{"d_model": 128, "vocab_size": 1584, "norm_place": "pre", "qk_norm": true, "init_std_o": 0.0, "init_std_down": 0.0, "lr": 0.00442, "beta2": 0.95, "doc_mask": false}
Each number is 200 + 20 x the weight over its row's rms, rounded and kept within 0 to 999. Layers, rows and columns count from 0. The size before them is the row's rms in percent of the matrix's.

# q: layer 10 attention query, 128x128, rms 0.0589, rows 0-12, columns 0-127
# k: layer 10 attention key, 128x128, rms 0.053, rows 0-11, columns 0-127
q0,087,226,183,198,183,184,197,231,223,196,233,220,184,197,195,208,214,204,228,187,214,214,181,215,233,208,210,182,176,218,229,230,184,179,203,166,193,181,180,198,216,216,166,219,209,230,220,184,183,213,178,164,185,238,199,209,183,172,246,176,203,195,222,223,221,202,165,207,176,176,164,225,192,203,227,174,210,190,192,187,177,172,188,196,173,200,219,225,221,205,212,205,202,178,204,231,196,215,198,208,181,172,195,167,227,181,196,211,218,218,233,176,177,185,214,159,189,217,234,211,221,191,200,192,196,159,199,215,205
k0,083,155,196,220,162,190,195,205,208,180,168,211,218,219,200,216,189,193,201,182,191,218,218,231,182,225,230,202,202,173,189,171,227,208,204,227,218,231,222,202,230,225,197,210,162,221,151,222,207,207,217,220,207,248,195,194,218,234,197,206,176,183,204,219,134,163,230,177,215,185,196,189,208,200,198,193,202,218,206,220,221,210,185,169,185,209,216,180,171,232,192,195,169,207,224,189,189,206,187,207,222,181,226,194,203,189,202,217,205,172,197,181,193,189,209,215,180,159,191,178,186,213,191,179,200,220,197,212,187
q1,084,191,219,195,244,206,201,193,187,197,180,200,204,212,170,205,180,187,209,191,203,198,202,213,191,227,180,195,225,174,201,193,237,212,209,219,171,222,197,194,204,172,253,223,229,166,170,225,199,196,224,216,230,196,202,165,225,221,178,221,191,189,166,169,201,198,203,190,245,222,214,175,167,201,183,190,207,198,208,202,224,206,211,178,211,187,191,195,204,251,177,196,182,202,198,184,182,206,192,191,228,218,180,205,205,201,182,209,175,188,197,230,197,220,195,253,213,187,164,167,178,220,187,181,156,224,184,210,178
k1,087,196,189,172,219,221,218,196,188,203,187,214,215,164,190,188,192,182,218,187,222,192,197,189,186,174,224,219,225,223,157,186,220,229,204,215,192,182,204,204,203,180,200,182,194,206,201,185,206,187,219,197,251,211,207,180,217,190,207,189,167,229,221,225,233,184,220,170,207,223,212,177,226,236,173,234,218,190,178,222,198,196,185,192,192,225,174,224,208,188,199,211,187,217,208,217,163,167,217,245,229,205,209,182,187,229,220,203,207,157,180,215,212,209,175,169,249,197,170,199,175,173,206,204,184,216,190,203,176
q2,071,212,212,232,198,209,193,212,189,181,190,215,228,246,183,186,168,232,215,214,189,188,222,206,173,223,214,185,202,206,157,182,213,197,198,191,214,215,209,178,199,223,208,215,216,181,189,203,185,195,210,229,216,164,221,193,186,214,185,213,161,204,217,197,204,199,228,203,207,182,202,189,179,185,185,187,195,233,184,206,205,215,208,192,201,215,228,168,188,210,200,181,156,226,241,171,243,190,192,181,184,230,221,228,213,208,158,226,216,157,177,219,206,178,153,221,188,146,208,205,192,212,211,195,179,209,198,211,190
k2,095,236,213,220,187,197,219,201,180,195,197,231,192,183,227,190,213,217,207,190,242,202,210,199,228,209,168,208,198,210,225,222,196,201,200,205,199,187,203,179,180,218,207,185,213,244,221,185,205,201,215,176,175,211,197,214,173,154,209,212,209,207,186,174,189,236,185,204,198,223,153,204,196,192,225,174,210,214,190,196,193,226,191,191,159,178,218,220,232,187,163,193,201,145,200,236,206,202,164,188,233,160,196,196,178,245,186,205,208,203,201,171,222,222,209,179,164,197,219,189,172,192,209,176,189,183,214,192,189
q3,083,174,175,220,183,184,192,196,187,213,160,191,230,218,183,216,210,210,217,138,218,220,219,198,227,218,192,195,189,198,197,192,212,216,195,196,192,185,202,191,232,163,212,217,223,180,172,240,192,213,203,242,229,226,222,180,206,198,199,212,182,183,167,209,182,176,251,217,205,199,245,158,203,224,201,212,186,206,173,178,200,218,189,192,171,183,178,170,198,230,192,199,201,219,191,187,179,230,196,208,201,217,188,216,200,231,184,204,181,228,199,190,213,224,210,202,203,185,157,192,173,198,185,176,213,211,173,218,198
k3,097,184,181,167,176,204,200,214,188,207,181,196,208,220,197,197,180,190,174,195,215,217,219,204,172,213,211,200,222,172,201,223,232,211,189,203,186,224,203,224,206,184,194,226,179,200,184,236,203,209,209,246,197,175,202,181,220,205,187,207,177,206,202,196,206,206,213,217,229,200,213,174,212,190,222,238,225,208,193,205,244,215,209,183,215,188,214,169,188,202,198,190,212,210,198,197,183,171,223,229,196,196,237,205,222,182,259,218,203,163,167,203,209,197,201,199,265,180,147,176,217,175,211,182,187,220,171,171,185
q4,085,206,222,168,186,173,225,216,219,186,205,177,170,186,224,214,182,176,208,215,178,184,196,187,220,199,199,216,186,202,214,225,164,210,201,206,189,203,207,220,158,202,186,171,211,202,207,205,269,202,213,189,190,192,205,205,194,211,226,182,180,204,225,215,229,197,196,164,219,221,199,181,204,179,193,198,236,193,200,186,197,183,161,211,215,215,208,213,172,183,259,202,217,171,192,221,178,188,184,178,199,189,209,227,196,160,202,197,241,193,190,219,203,256,207,160,200,194,212,198,203,189,172,172,212,228,191,207,219
k4,106,203,177,222,200,217,192,204,201,198,160,209,189,199,240,221,218,228,213,221,162,210,189,196,194,187,161,186,200,235,234,155,156,165,212,182,192,202,190,180,182,263,187,186,191,189,231,191,188,212,207,232,200,236,215,206,175,206,183,186,217,201,206,207,210,199,195,177,212,196,186,230,195,204,186,189,208,179,215,208,197,191,217,214,165,187,216,218,216,179,225,207,188,191,172,174,238,212,206,179,188,182,214,163,222,192,209,184,221,203,216,210,167,181,215,209,186,209,190,232,188,200,204,224,178,204,213,210,252
q5,088,171,200,182,178,168,169,215,195,206,166,183,238,242,216,206,190,205,202,199,168,183,236,210,212,238,192,229,219,212,181,183,197,151,213,211,179,223,242,203,215,206,212,169,211,208,177,207,222,179,202,213,183,197,213,200,198,221,183,231,177,179,222,188,193,219,246,205,209,201,191,200,171,190,158,192,190,203,220,194,180,202,229,209,214,202,191,187,217,201,214,170,178,198,220,170,208,196,182,207,205,230,209,225,223,167,211,241,220,194,172,214,184,191,224,201,201,169,183,221,189,194,226,202,187,188,217,161,197
k5,094,211,217,172,205,200,199,223,189,174,172,191,186,240,214,194,186,194,201,176,214,248,218,206,203,243,213,192,207,194,187,175,276,196,229,232,206,176,220,199,188,176,234,213,164,195,187,210,212,185,225,218,196,187,169,177,200,211,198,186,173,196,143,207,208,174,227,227,207,209,219,197,207,198,227,182,163,210,162,185,211,185,192,207,210,174,204,197,214,231,177,189,205,203,193,198,213,177,213,177,226,200,220,208,179,199,187,180,197,160,215,186,193,206,183,199,191,216,188,204,209,167,196,185,176,206,179,212,178
q6,092,196,184,186,199,218,188,203,176,194,190,201,160,211,220,203,231,150,206,229,160,220,198,205,180,205,239,229,203,202,175,212,199,233,216,206,197,200,222,184,190,201,193,209,180,183,216,199,209,206,194,200,209,202,178,200,230,228,172,203,199,176,176,199,148,202,210,210,163,195,184,197,200,181,216,197,220,218,222,208,227,220,215,179,210,192,223,208,179,217,218,190,239,198,228,233,181,210,219,194,210,171,229,196,163,202,236,168,188,145,167,193,209,213,187,196,200,200,231,210,226,189,204,188,219,195,207,160,169
k6,088,190,206,202,221,240,217,190,239,208,210,152,229,225,205,191,174,219,188,178,197,183,214,196,207,194,189,199,218,206,186,230,199,169,221,195,197,179,228,212,203,191,225,221,193,206,174,206,215,219,195,205,212,204,220,188,207,203,195,200,198,166,188,155,185,181,204,195,223,196,225,208,211,207,181,189,175,190,198,214,176,206,225,173,257,186,196,198,221,197,200,208,205,237,209,174,251,242,181,220,211,180,178,181,179,216,155,214,200,194,208,218,216,192,200,199,184,213,195,199,204,222,205,264,194,165,191,225,169
q7,092,184,229,201,222,192,167,164,189,191,179,191,226,198,203,173,171,187,165,172,189,211,238,213,173,193,188,189,218,214,173,175,234,178,202,240,201,205,205,206,209,199,202,196,178,201,210,204,206,180,222,234,206,174,209,188,186,170,189,196,184,157,224,176,226,192,192,201,191,221,212,209,212,203,215,211,191,186,192,204,218,170,199,190,215,175,216,190,182,232,217,186,171,229,221,191,189,215,273,203,177,195,188,193,187,217,200,227,215,193,180,173,235,236,181,198,187,179,177,210,168,193,196,210,185,228,170,217,201
k7,079,239,225,202,153,154,222,217,157,203,216,206,201,185,199,189,200,255,213,185,191,217,203,213,206,209,185,194,197,197,190,250,211,175,182,217,202,181,235,205,218,188,218,161,218,212,207,196,183,209,203,214,195,204,197,223,184,208,210,227,187,191,170,186,234,160,203,205,198,200,208,206,152,185,187,212,205,192,187,220,204,198,184,237,220,201,217,216,205,229,198,179,208,205,217,183,180,196,194,171,203,202,222,224,202,225,211,203,205,210,159,212,200,214,193,216,196,153,183,181,157,174,195,206,188,218,168,160,205
q8,094,168,207,169,226,191,217,192,220,182,192,187,196,209,202,182,174,236,225,156,205,197,196,221,202,211,217,249,188,191,172,202,207,221,209,189,204,168,221,203,232,179,210,181,218,191,190,166,167,198,202,216,194,204,175,188,178,223,201,195,200,203,225,207,191,160,196,223,209,201,229,173,175,204,205,196,181,210,199,210,195,235,237,206,228,245,215,229,212,226,201,184,191,179,174,217,208,235,201,187,192,210,202,161,186,211,206,179,228,209,199,206,176,210,218,188,216,224,184,193,185,213,198,146,179,186,193,239,166
k8,100,189,207,154,193,215,194,197,196,178,208,193,197,176,179,205,200,193,182,203,206,220,209,246,181,204,232,186,212,191,193,193,243,201,206,185,186,214,209,202,214,198,229,245,196,164,190,240,200,187,189,247,195,203,192,202,192,209,186,190,145,198,198,223,207,181,226,199,232,198,217,156,182,207,225,209,215,167,192,200,210,172,197,205,179,179,193,189,230,218,177,174,212,214,215,217,185,174,211,229,230,188,185,195,199,186,210,229,161,188,188,213,227,182,168,204,228,175,185,167,214,217,201,241,162,201,198,213,194
q9,107,196,217,203,207,183,190,220,170,220,184,184,213,193,199,185,184,166,166,178,190,228,205,205,166,197,239,207,206,199,186,221,215,210,185,219,198,211,215,242,201,189,227,203,190,191,194,260,251,180,228,210,204,182,195,219,243,201,168,223,173,179,164,176,205,217,214,182,240,226,209,181,197,181,183,230,227,205,189,192,216,169,222,191,202,179,175,177,190,206,185,169,232,220,193,182,174,190,237,212,229,225,202,178,195,198,194,212,214,192,187,192,201,191,171,233,209,200,190,194,183,173,194,200,210,210,178,188,193
k9,061,197,210,173,205,215,185,193,169,196,210,198,185,199,222,169,188,217,207,173,204,177,187,208,171,198,229,224,225,215,201,195,201,214,212,231,230,209,254,182,206,168,184,186,172,178,223,186,180,216,219,184,169,199,230,187,225,204,217,200,211,176,202,213,205,212,181,195,191,233,186,200,214,223,159,236,167,147,203,197,221,209,204,219,234,198,211,206,193,173,217,186,191,168,228,180,184,231,224,213,175,206,198,166,180,220,232,212,174,196,210,187,183,199,194,196,195,237,155,222,219,196,181,203,188,224,192,208,206
q10,092,195,183,193,241,183,215,176,186,212,197,204,216,182,206,216,177,193,190,229,204,221,214,159,184,201,230,187,220,202,194,165,207,223,223,192,154,198,191,231,186,184,169,211,144,220,201,184,182,184,186,194,199,180,189,190,192,201,197,214,204,172,211,209,168,209,218,188,194,188,212,171,206,212,178,189,175,198,233,196,211,168,180,196,164,195,198,191,192,219,216,221,196,208,181,196,157,204,198,228,220,192,196,203,202,197,210,213,204,197,216,175,200,235,190,179,203,263,202,211,200,196,214,222,192,238,250,216,250
k10,097,159,179,213,191,210,214,193,179,209,206,196,183,241,185,172,212,199,219,200,187,189,223,227,210,189,189,196,191,227,199,206,237,204,204,194,226,209,240,221,181,211,226,200,248,178,195,208,234,213,189,194,177,213,170,199,183,193,200,220,222,177,217,216,243,179,136,219,185,169,233,231,195,189,167,192,179,193,190,206,182,204,194,192,193,188,184,185,224,219,193,181,201,197,223,165,187,227,212,204,178,220,201,207,206,211,207,161,244,193,183,215,204,184,209,234,214,174,203,183,193,204,222,219,174,207,218,179,175
q11,099,205,209,178,235,183,226,185,200,217,206,225,192,176,173,220,171,185,201,182,185,210,249,200,204,201,194,213,210,168,186,246,211,199,168,210,196,217,193,201,213,203,192,196,198,173,218,181,227,206,169,202,220,182,221,234,164,183,188,182,223,212,218,214,189,193,209,189,202,188,183,194,240,241,196,200,197,203,190,178,194,223,207,154,190,237,225,212,215,185,193,201,142,230,197,162,189,221,200,209,201,195,210,161,192,210,200,202,210,191,210,185,213,167,238,175,216,188,188,185,193,219,189,218,220,156,207,183,221
k11,099,229,179,236,198,208,221,202,182,221,196,223,224,170,189,223,217,176,172,202,215,178,186,207,230,189,194,182,195,212,230,221,214,197,197,218,202,174,191,179,215,184,233,191,187,188,221,240,155,206,188,197,201,196,199,200,190,226,205,207,222,192,218,198,207,164,158,198,195,199,225,175,214,192,231,165,201,192,218,217,221,173,200,217,199,197,168,180,191,172,202,227,214,182,160,219,188,185,217,215,211,219,198,193,182,214,205,207,212,186,216,174,232,226,185,204,203,175,226,237,178,195,142,183,156,209,188,217,178
q12,100,204,216,181,243,214,212,197,227,180,203,211,171,197,197,216,203,179,201,204,220,186,191,214,195,196,194,200,197,201,192,172,179,166,233,186,219,195,160,202,226,192,222,189,218,211,211,222,191,205,180,235,192,200,218,181,186,230,209,165,225,215,226,206,166,206,194,145,196,227,203,174,169,228,213,207,202,186,174,175,221,200,184,203,194,198,172,210,182,206,211,212,152,184,215,199,198,203,220,173,160,214,200,197,220,208,234,245,208,192,221,236,235,196,181,221,206,222,177,237,195,192,217,179,202,191,164,228,193